Part of a small language model's weights.
Size: 10 layers, width 192, vocabulary 1024, 4.33M parameters.
Architecture: RMSNorm after each block, rotary positions, no biases in attention or MLP, untied embeddings, normalized queries and keys.
Training: a variant of SOAP for these matrices, 138M tokens.
Each number is 128 + 24 x the weight over its row's rms, rounded and kept within 0 to 255. Layers, rows and columns count from 0. The size above them is the row's rms in percent of the matrix's.

# layer 4 attention query, 192x192, rms 0.223, rows 50-61,113-125,177-188, columns 128-191
size [107 104 106 104 101 108 110 100 112 107 101 105 106 105 111 101 104 101 103 102 104 102 103 109  91 105  96 103 102 101 103 111  98 109 103 102 107]
[[125 121 125 102 148  82 135 137 110 134  74 132 130 128 132 130 101 175 117 131  92 114 137 172 119 126 135 112 107 141 129 106 182 145 167 130 117 150 128 129 113 146 141 120 138 111  76 164 132 137 150 124 123 133  86 134 136 103 117 114  98 133 104 119]
 [137 105 114 142 102 140 135 135 164 117 130 132  91 129 126 121 164 126 113 189 106 120 134 130 104 131 151 160 172  99 117 114 114 124 131 140 122 149 152 135 140 127 128 112 134 130 134  96 100 163 125 151 150 141 168 160 134 146 118 129 156 125 127 115]
 [155 102 166 147 145 139 134  76 104 125 111 133 154 139  98 124 115 141 115 148 139 156 126 137 159 104 171 128 164 132 164 107 154 120 140 118 104 105 162 104 128 126  82 145 131 150 128 163 113 112 147 131  91 124  94 103 136 170 137 155 105 115 123 152]
 [146  97 112 130 133 137 140 152 149 133 116 125 120 100 124 187 182 111 105 182  91 125  92 132 121 124 117 112 117  92  88 130 146 110 116 101 118 120 132  96 118 140 127 121 114 128 145 214 130 154 118 160 142 115 112 145 117 162 128 151  89 107 118 176]
 [ 68 132 153 155 140  86 147 133  97 117 116 111  74 136 165 140 186 141 163 116 145 174 138 103 138 113 119  96  90 100 158 100  79 123 172 104 100 126 165 139  99 141 162 145 166 141 127 143 170 111 130 119 131 127 148 154 127 110 131 162 156 147 135  77]
 [154 145 125  99 158 107 106 149  78 112 127 143 140 154 116 131 101  80 127 116 134  93 146 114 146 106 115 108  86 172 135 121 123 123 123 122 127 136 102 128 117 135 122 122 125 150  96 146  80 140 128 130 142 170 146 172 119 174 150 136 140 101 167 124]
 [ 96 118 114 142 146 108 159 143 116 172 133 119 105 133 124 127 106 125 104 172 121 151 152 144 108 156 111 134 117 139 123 152 117 143  85 152 107 147 177 125 143  94 127  94 144 137 109 135 141 112 141 134 145 109 129 153  79 113 134 134 172 135 158 179]
 [139 136 100 144 141 121 154 116 140 149  98 162 132 139 119 145  84 188 111 115 120  76 109 115 104 115 151 111 121 131 122 191  85 142 123 135 156 102 147 138 137 118 161 142 115 104 109 127 129 113 113 113 102 113 148  95 162 127  88 131  92 138 149 137]
 [113 124 183 142 143 179 101 171 164 111 109 125 102 133 157 136 124 126 140  76 106 114 167 110 131 139 153 158 173 136 120 115  94 129 161 135 105 103 120  79 151  91 122 150 137 139 157 118 149  97  99 123 123  98 143 152  98 143 155 104 134 128 148 118]
 [139 166 114 169 122 124 130  81 123 123 132 151 149 105 121  80 135 107 134 133  77 143 136 113 148 143 109 190 121 118 124 124 158 112 116 129 156 124 121 102 151 124 134 151 110 112 165 126 166 139 118 136 123 117 106 183 139 111 127 102 129 167 133  82]
 [147  93  89  96 138 135 125 113 113 134 132 101 114 144 141 130 137  88 133 103  88 165 105 120 121 123 155 156  98 160 124 173  95 146 142 142 117 132 176 123 137 137 186 149 182 137 128 132 139 166 121 126 135 183 143 114 125 122 135 124 119 128  99 109]
 [135 133 122 145  91 117 136 121 132 121 133 103 116 108 122 132 192 149  76 136 115 144 122  92 143 148 162 123 109 119 136 122 152 130 169 146  83 154  90 155 171 112 124 146 142 140 143 115 149 127 101 153  98  90 109 133 114 167 126 126 122 165 136 136]
 [160 101 135 169 152 116 128 122 135 137 131 141 138 168  88  86 103 107  92 142 138 113 124 137 143  70 122 155  92 141 119  72 112  98 105 158  84 132 104 126 128 161 182 135  97 131 151 141 106 149 124 151 125 164 117 147 165 162 124 131 103 124  97 138]
 [130  86 133 103 136 132  94 155 120 139  84 136 155 144  94 108 118 144 116 137 161 157 157 144  82 163 110  86 121 130 129  98  81 109 120 110 151  99 119 177 124 164  94 125 183 144 127 124 137 106 110 132 100 104 137 160  95 125 124 132 131 139 128 143]
 [121 139 123  66 128  98 150 150 148 128 154 140 154 115 150 110 113 139 100 141 143 116 136 133 142 115 122 122  90 157 139 133 117  92 179 119 123 116 167  99 144 131  93 120 145 113 163 118 118 117 114 143 138  97 110 112 162  88 135 144 139 122 110 119]
 [159  80 113 129 105 149 102 148 107 139 129  91 136 178 111 119 132 134 132 144 144 146 129 168 114  98  83 120  93 149 141 144 149 136 162 113 139 116 136 109 119 136 137 156 133 120 124 147 135 100 146  77 135 125 137 137 133 101 182 108 137 159 164 125]
 [110 125 116 145 114 180 145 122 139 117 140 120 111 114 154 142 127 154 104 145 145 112 167 131 104 110 129 115 166 138 134 203 176 132 152 109  69 162 146 118 120 133  77 100 137 144 111 131 139 167 131 161  59 133 151 114  80 135 156 116 124 150  98 131]
 [ 88  71 108 122 130 151 143 167 106  96 110 117 174 130 150 122 166 126 133 129 126 160 141 129 125 109 129 122 148 148 116 195 163  98 138 112 142 112 155 104 124 156 126 124 125 109  92 134 130 162  97 114 137  95 114 118 141 129 148  99 146 128 130 146]
 [132 130 139  98  77 102 117 134 141 116 159 137  94 125 123 153 120 104  90 118 146 114 129 141 128 175 141 132 102 112 128 157 130 128 122 140 158 112 104 162 133 100 118 107 111 130 107 135 103 143 134 143 147 103 139 130 122 115 141 115 153 157 114 111]
 [136 142 141 168 110 113 151 132 116 138 119 116  70  43  71 165  94 115 102 164 115 107 112 130 150 146 145 135 130 149 111 127 101 118 118 148 147 109 121 120 114 142 107 163 105 137 120  92 104 144 132 142  86 108 147 126 109  87 150 140 115 139 105 127]
 [ 75  91  94 129  98 113 150 144 131 111 128 153 124 127 155 135 102 150 126 120 119 123 105 145 137 100 136 174 141  82 118 134 103 123 112 177 143 169 102  90 164 118 130 128  85 136 106 104 126 108 110 136 123 139 103 163 109 105 122 115 129 145 122 160]
 [153 134 131  94 129 144 105 148 143 116 131 135  89 154 116 117 141 131 102 139 121  75  83 113 113 169 141 130 114 114 161 138 171 115 130 110  99 149 124 155 115  99 128  68 108 138 140 116 119 163 160 131 130 123 164  99 133  67 108 157 157 149 156 148]
 [139 165 145  79 102 117 123 115  89  93 104 110 189 149  96 130 156 115 120 143 132  74 126 126  94 123 132 133 140 109 137 152 152 115  99 104 124 144 122 128 155 175 146 111 146 183 153  79 128 201 160 142 149 148 122 155 144 143 108 104 141 123 149 150]
 [109 162 143 143  99 144 167 115  74  96 115 117 133 107 143 143 151 115 123 162 107 154 141 165 123 133 115 148 185 143 139 150 135 139 100 135 105 127 144 138 139  86 103 153 134 119 121  81 140 129  75  79 119 110 126 150 129 125 134 181 130 127 164 157]
 [161  75 137 141 145 126 103 113 122 125 108 107 121 108 139 130  84 162 131 106 123 102 155 143 180 110 162 111 126 140  91 142 101  95 178 171 139 138 115 117 151  92  95 140 104 117 137 107 153 139 144 123  85 115 133 172 146 144 155  94  99 135  96 135]
 [119 154 127 163 125 138 107 161 170 144 135 123 179 134 114 133 122 121 138 116 115 161 143 145 168 144 114 160  91 157 129 115 121 178 119  93 121  35 170 181 140 132  93 116 125  97 120 170 130 108 154 121  99 139 102 124 137 119 135 116 165  57 128 155]
 [132 153 174 106 141 167 108  92 128 126 100  96 137 178 139 141 104 126  97 149 124 114 124  99 141 137 127 152 131 183 162 107 106 103 158 120 140 136 140 143 122 153 125 160  74 136 140 107 137 154 104 132 112 184 120 126 102 145 106 138 194 130  91 132]
 [143 100 112 122 121 140 164 121 166 119 115 143 177 107 138 103 103 173 108 111 160 116 157 140 160 120 151 147 117  97 126 150 127 159 107 105 127 177 148 145  91 107  77 160  78  97 137 105 127 144 138 127 130 114 131 128 105 125 137 138 169 132 127 111]
 [153 147 149 150 147 131  93 143  99 154 149 179 113 167 170 180  85 123 104 129 113 140 157 150  73 141 114 125 119 103 120 138 123 130  65 136 144 101  73 116  89 156  89 137 131 133 145 120 119 128  81 139 142 121 130  90 116 114 121 132 149 165 131 112]
 [106  94  86 108 121 126 118 138 138 131 127 134 125 126 140 134  86 122 142 122 138 147 120 148 124 128 128 120 121 134 112 159 107 122 129 133 133  95 134 134 144 118 151 136  83 138 126 106 105 157 124  96  59 117 154 104 103 123 118  85 137 200 126 132]
 [118 130  83 118 152 140 114 103 120  91 113 126 153 158  74 125 103 164 103 131 130 171 153 127 124 106 142 147 116 132 153 130 148 154 173 156 140 183 106 130 113 112 130 156 139 117 106 118 118 143 133 107 130 101 120 140 129 130 173  93 127 173 154 125]
 [150 114 132 154 111 118 146 161 167 120 157  87 122 132  89 109 157 175 105 109 143 128 145 162 105 130 136 161 145 149 134 126 160 124 145 168 140 118 130 104 116 135  69 125 118 161 197  90 101  77 102 109 154 174 135 106  86 125 126 131  78 123 111 122]
 [124 110 121 145 149 151  83 132 123 106 117 113 143 113 113 138 161  93 122  58  98  97 145 109 118 140 101 128 140 185 103 128 194 135 151 205 107 131 143 131 138 143 120 171 144 128 119 135 112 128 140 119 112 140 145 153 121 103 160  95 125 131 158 116]
 [146 106 139 106 107 111 106 119 154 143 158 171 154 157 136 110 128 115 160 171 117 134 120 111 123 120  99  90 130 138 152 132  91 124 174  94 185 132 111 122 121 150 132 105 138 108  80 113 166 121 117 153 135 151 122 133 117 153 113 119 138 154  62 123]
 [102  97 140  93 118 161 126 101 146 165 181 144 133 145  77 153 162 126  86  98 108  99 148 175 115 113 116 171  89  95 143 108 117 113 161 120 116 156 149 103 162 135 151 127 161 164 100 134 128 142 122 120 137 166 116 101 169 177 135 140 125 132 118 135]
 [142 108 120 154 109 124 132 183 119 157 106  97 114  92  93 130 165 142 146  85 140 142  99 153 175 164 158  83 119 134 131 160 117 145 105 160 127 121 143  87  98 132 103 111 138 110 122  99 127 132 145 112 116 120 134 123 158 134 131 114 175  99 153 165]
 [152 169 135 153 140 154 180 141 134 122 124 154 102 128  91 115 121 160 130 140 125 175 137 119  96 102 162 128 169 108 152 174 155 149 143 105 126 132 116 103 172 153 135 133 100 176 143 114 134 154 114 159 115  91  80  81 144 130 120 132 205 143  99  91]]
# layer 4 attention key, 64x192, rms 0.22, rows 49-60, columns 128-191
size [105 104 101 102  93  96  99 100 105  96 100  96]
[[108 131 193 108 140  99 138 120  96 125 174 157  95  96 127 171 149 125 114 127 117 137 107 125  96 127  96 104 114  99 100 180 159 125 138 161 104 132 115 127 165 118 101 129 155 121 153 132 100 143 176 128 114 129 119 136  97 160 157 157 132 113 136 127]
 [105 161  92 141  90 167 131 124  93 124 168 129 130 130  98  85 141 101 126 151 121 128 119 125 114 146 128 129 124 136 113 144 150 155 100 130 147 152 116 130 146 107 121 133 106 137 150 107 172 114  88 182 118 132 115 124 169 173 101 139 113 102 144 137]
 [132 137 140 128 106 121 134 145 136 161 133 131 101 109 132 108  99 115 112 157 144 147 155 137 111 135 133 188 138 132 121 140 134 158 138 107 138  97 113 118 171 130 108 142 126 100 150 151 149  50 138  82 146 103 117 139 113 130 166 140 111 162 140 127]
 [109 103 116 164 117 116 180 150  71 115 146 109 144 117 117 140  93 141 153 141 115 140 122 139 163 167 131 158 145  77 115 153 117 140 128 126 100 138 122 127 114 149 197 120 119 124 192 140 124 155 101 124 154 165  76 113 117 100 108 119 120 106 147 132]
 [122 138  73 138 141 142 124 155 125 112 119 151 108 115  90 149 136 172 193 135 106 155 106 133 168 122 113 118 118 104 130 146 152 109 148  91  99 151  88 134 101 145 122 124 124 114 185 164 142 101 117 151 114 143 119 164 175 151 147 170 140  93 143 102]
 [115 121 199 104 106 152  84 130 152 119 123 149 107 122 131  76 106 152 117 146 118 189 117 124 114 110 152 167 101 116 138 132 105 127 120 127 153  81 110 132 156 123 141 144 167  88 117 132 135 130 111 131 146 162  95 109  89 105 135 148 142 136  92 141]
 [120 176 112 181 133 129 156 158 138 123 121 149  97 143 118  98 130 136  84 139 153 150 129 123 150 124 128 127 168 112 120 119 180  85 112  91 122 114 114 157 112 124 122 138 184 152 131 103 141 169 147 138  94 152 131  93 147 109 121 102 105 121 160  95]
 [139 128 113 178 118 134 137 174 120 113 130 148 142 156 153 105 143 114 135 175 143 146 132 126 117 117 144 117 140 182 100 147 108 105 149 128 129  98 131 112 116 178 188 105 114 153 125 115 136  91 165 118 107 124 141 126 137 170 144 140  90 130 103 131]
 [150 113 112  90 109 111 132 112 205 101 124  91  93 108 159 130 148  87 157 113  93 120 108 145 109 116 126 166 134 161 107 121 163 131 143 148 128 174 106 163 134 130 118 141 141 124 118 178 147 152 138 124 135  94 112  97 108  71 161 105  91 132 119 161]
 [153 157 119 144 182 168 125 141 128 110 112  70 163 125 120 116 119 148 129 132 123 132 146 111 105 152  87 151 117 124 152 113 134 128  82 118 150 151 127 115  88 174 138 134 118 127 100 126 132 158 111 180 120 190 124 155  97 116 138 124 103 148 124 125]
 [157 126 147 153 127 135  99  98 142  93 132 121 101 100 108 110 125 164 124 115 136 117 106 128 127 136  92 112 117 132 103 111 124 150 134  88 135 130 131  87 101 149 137 110 145 116 160 117 113 130 145 120  88 120 166 166 100 125 117 149 135 110 133 144]
 [140 105 158 101  67 104 159 156 121 152  82 132  88  86 103 134  99 112  91 123 134 106 111 150 109 123 144 163 153 128 135 115 133 133 133 119 146 136 128 120 128 107 127 144 107 129 135 110 145 132 144 145 134 145 128 102  89 101 195 111 133  97 131 135]]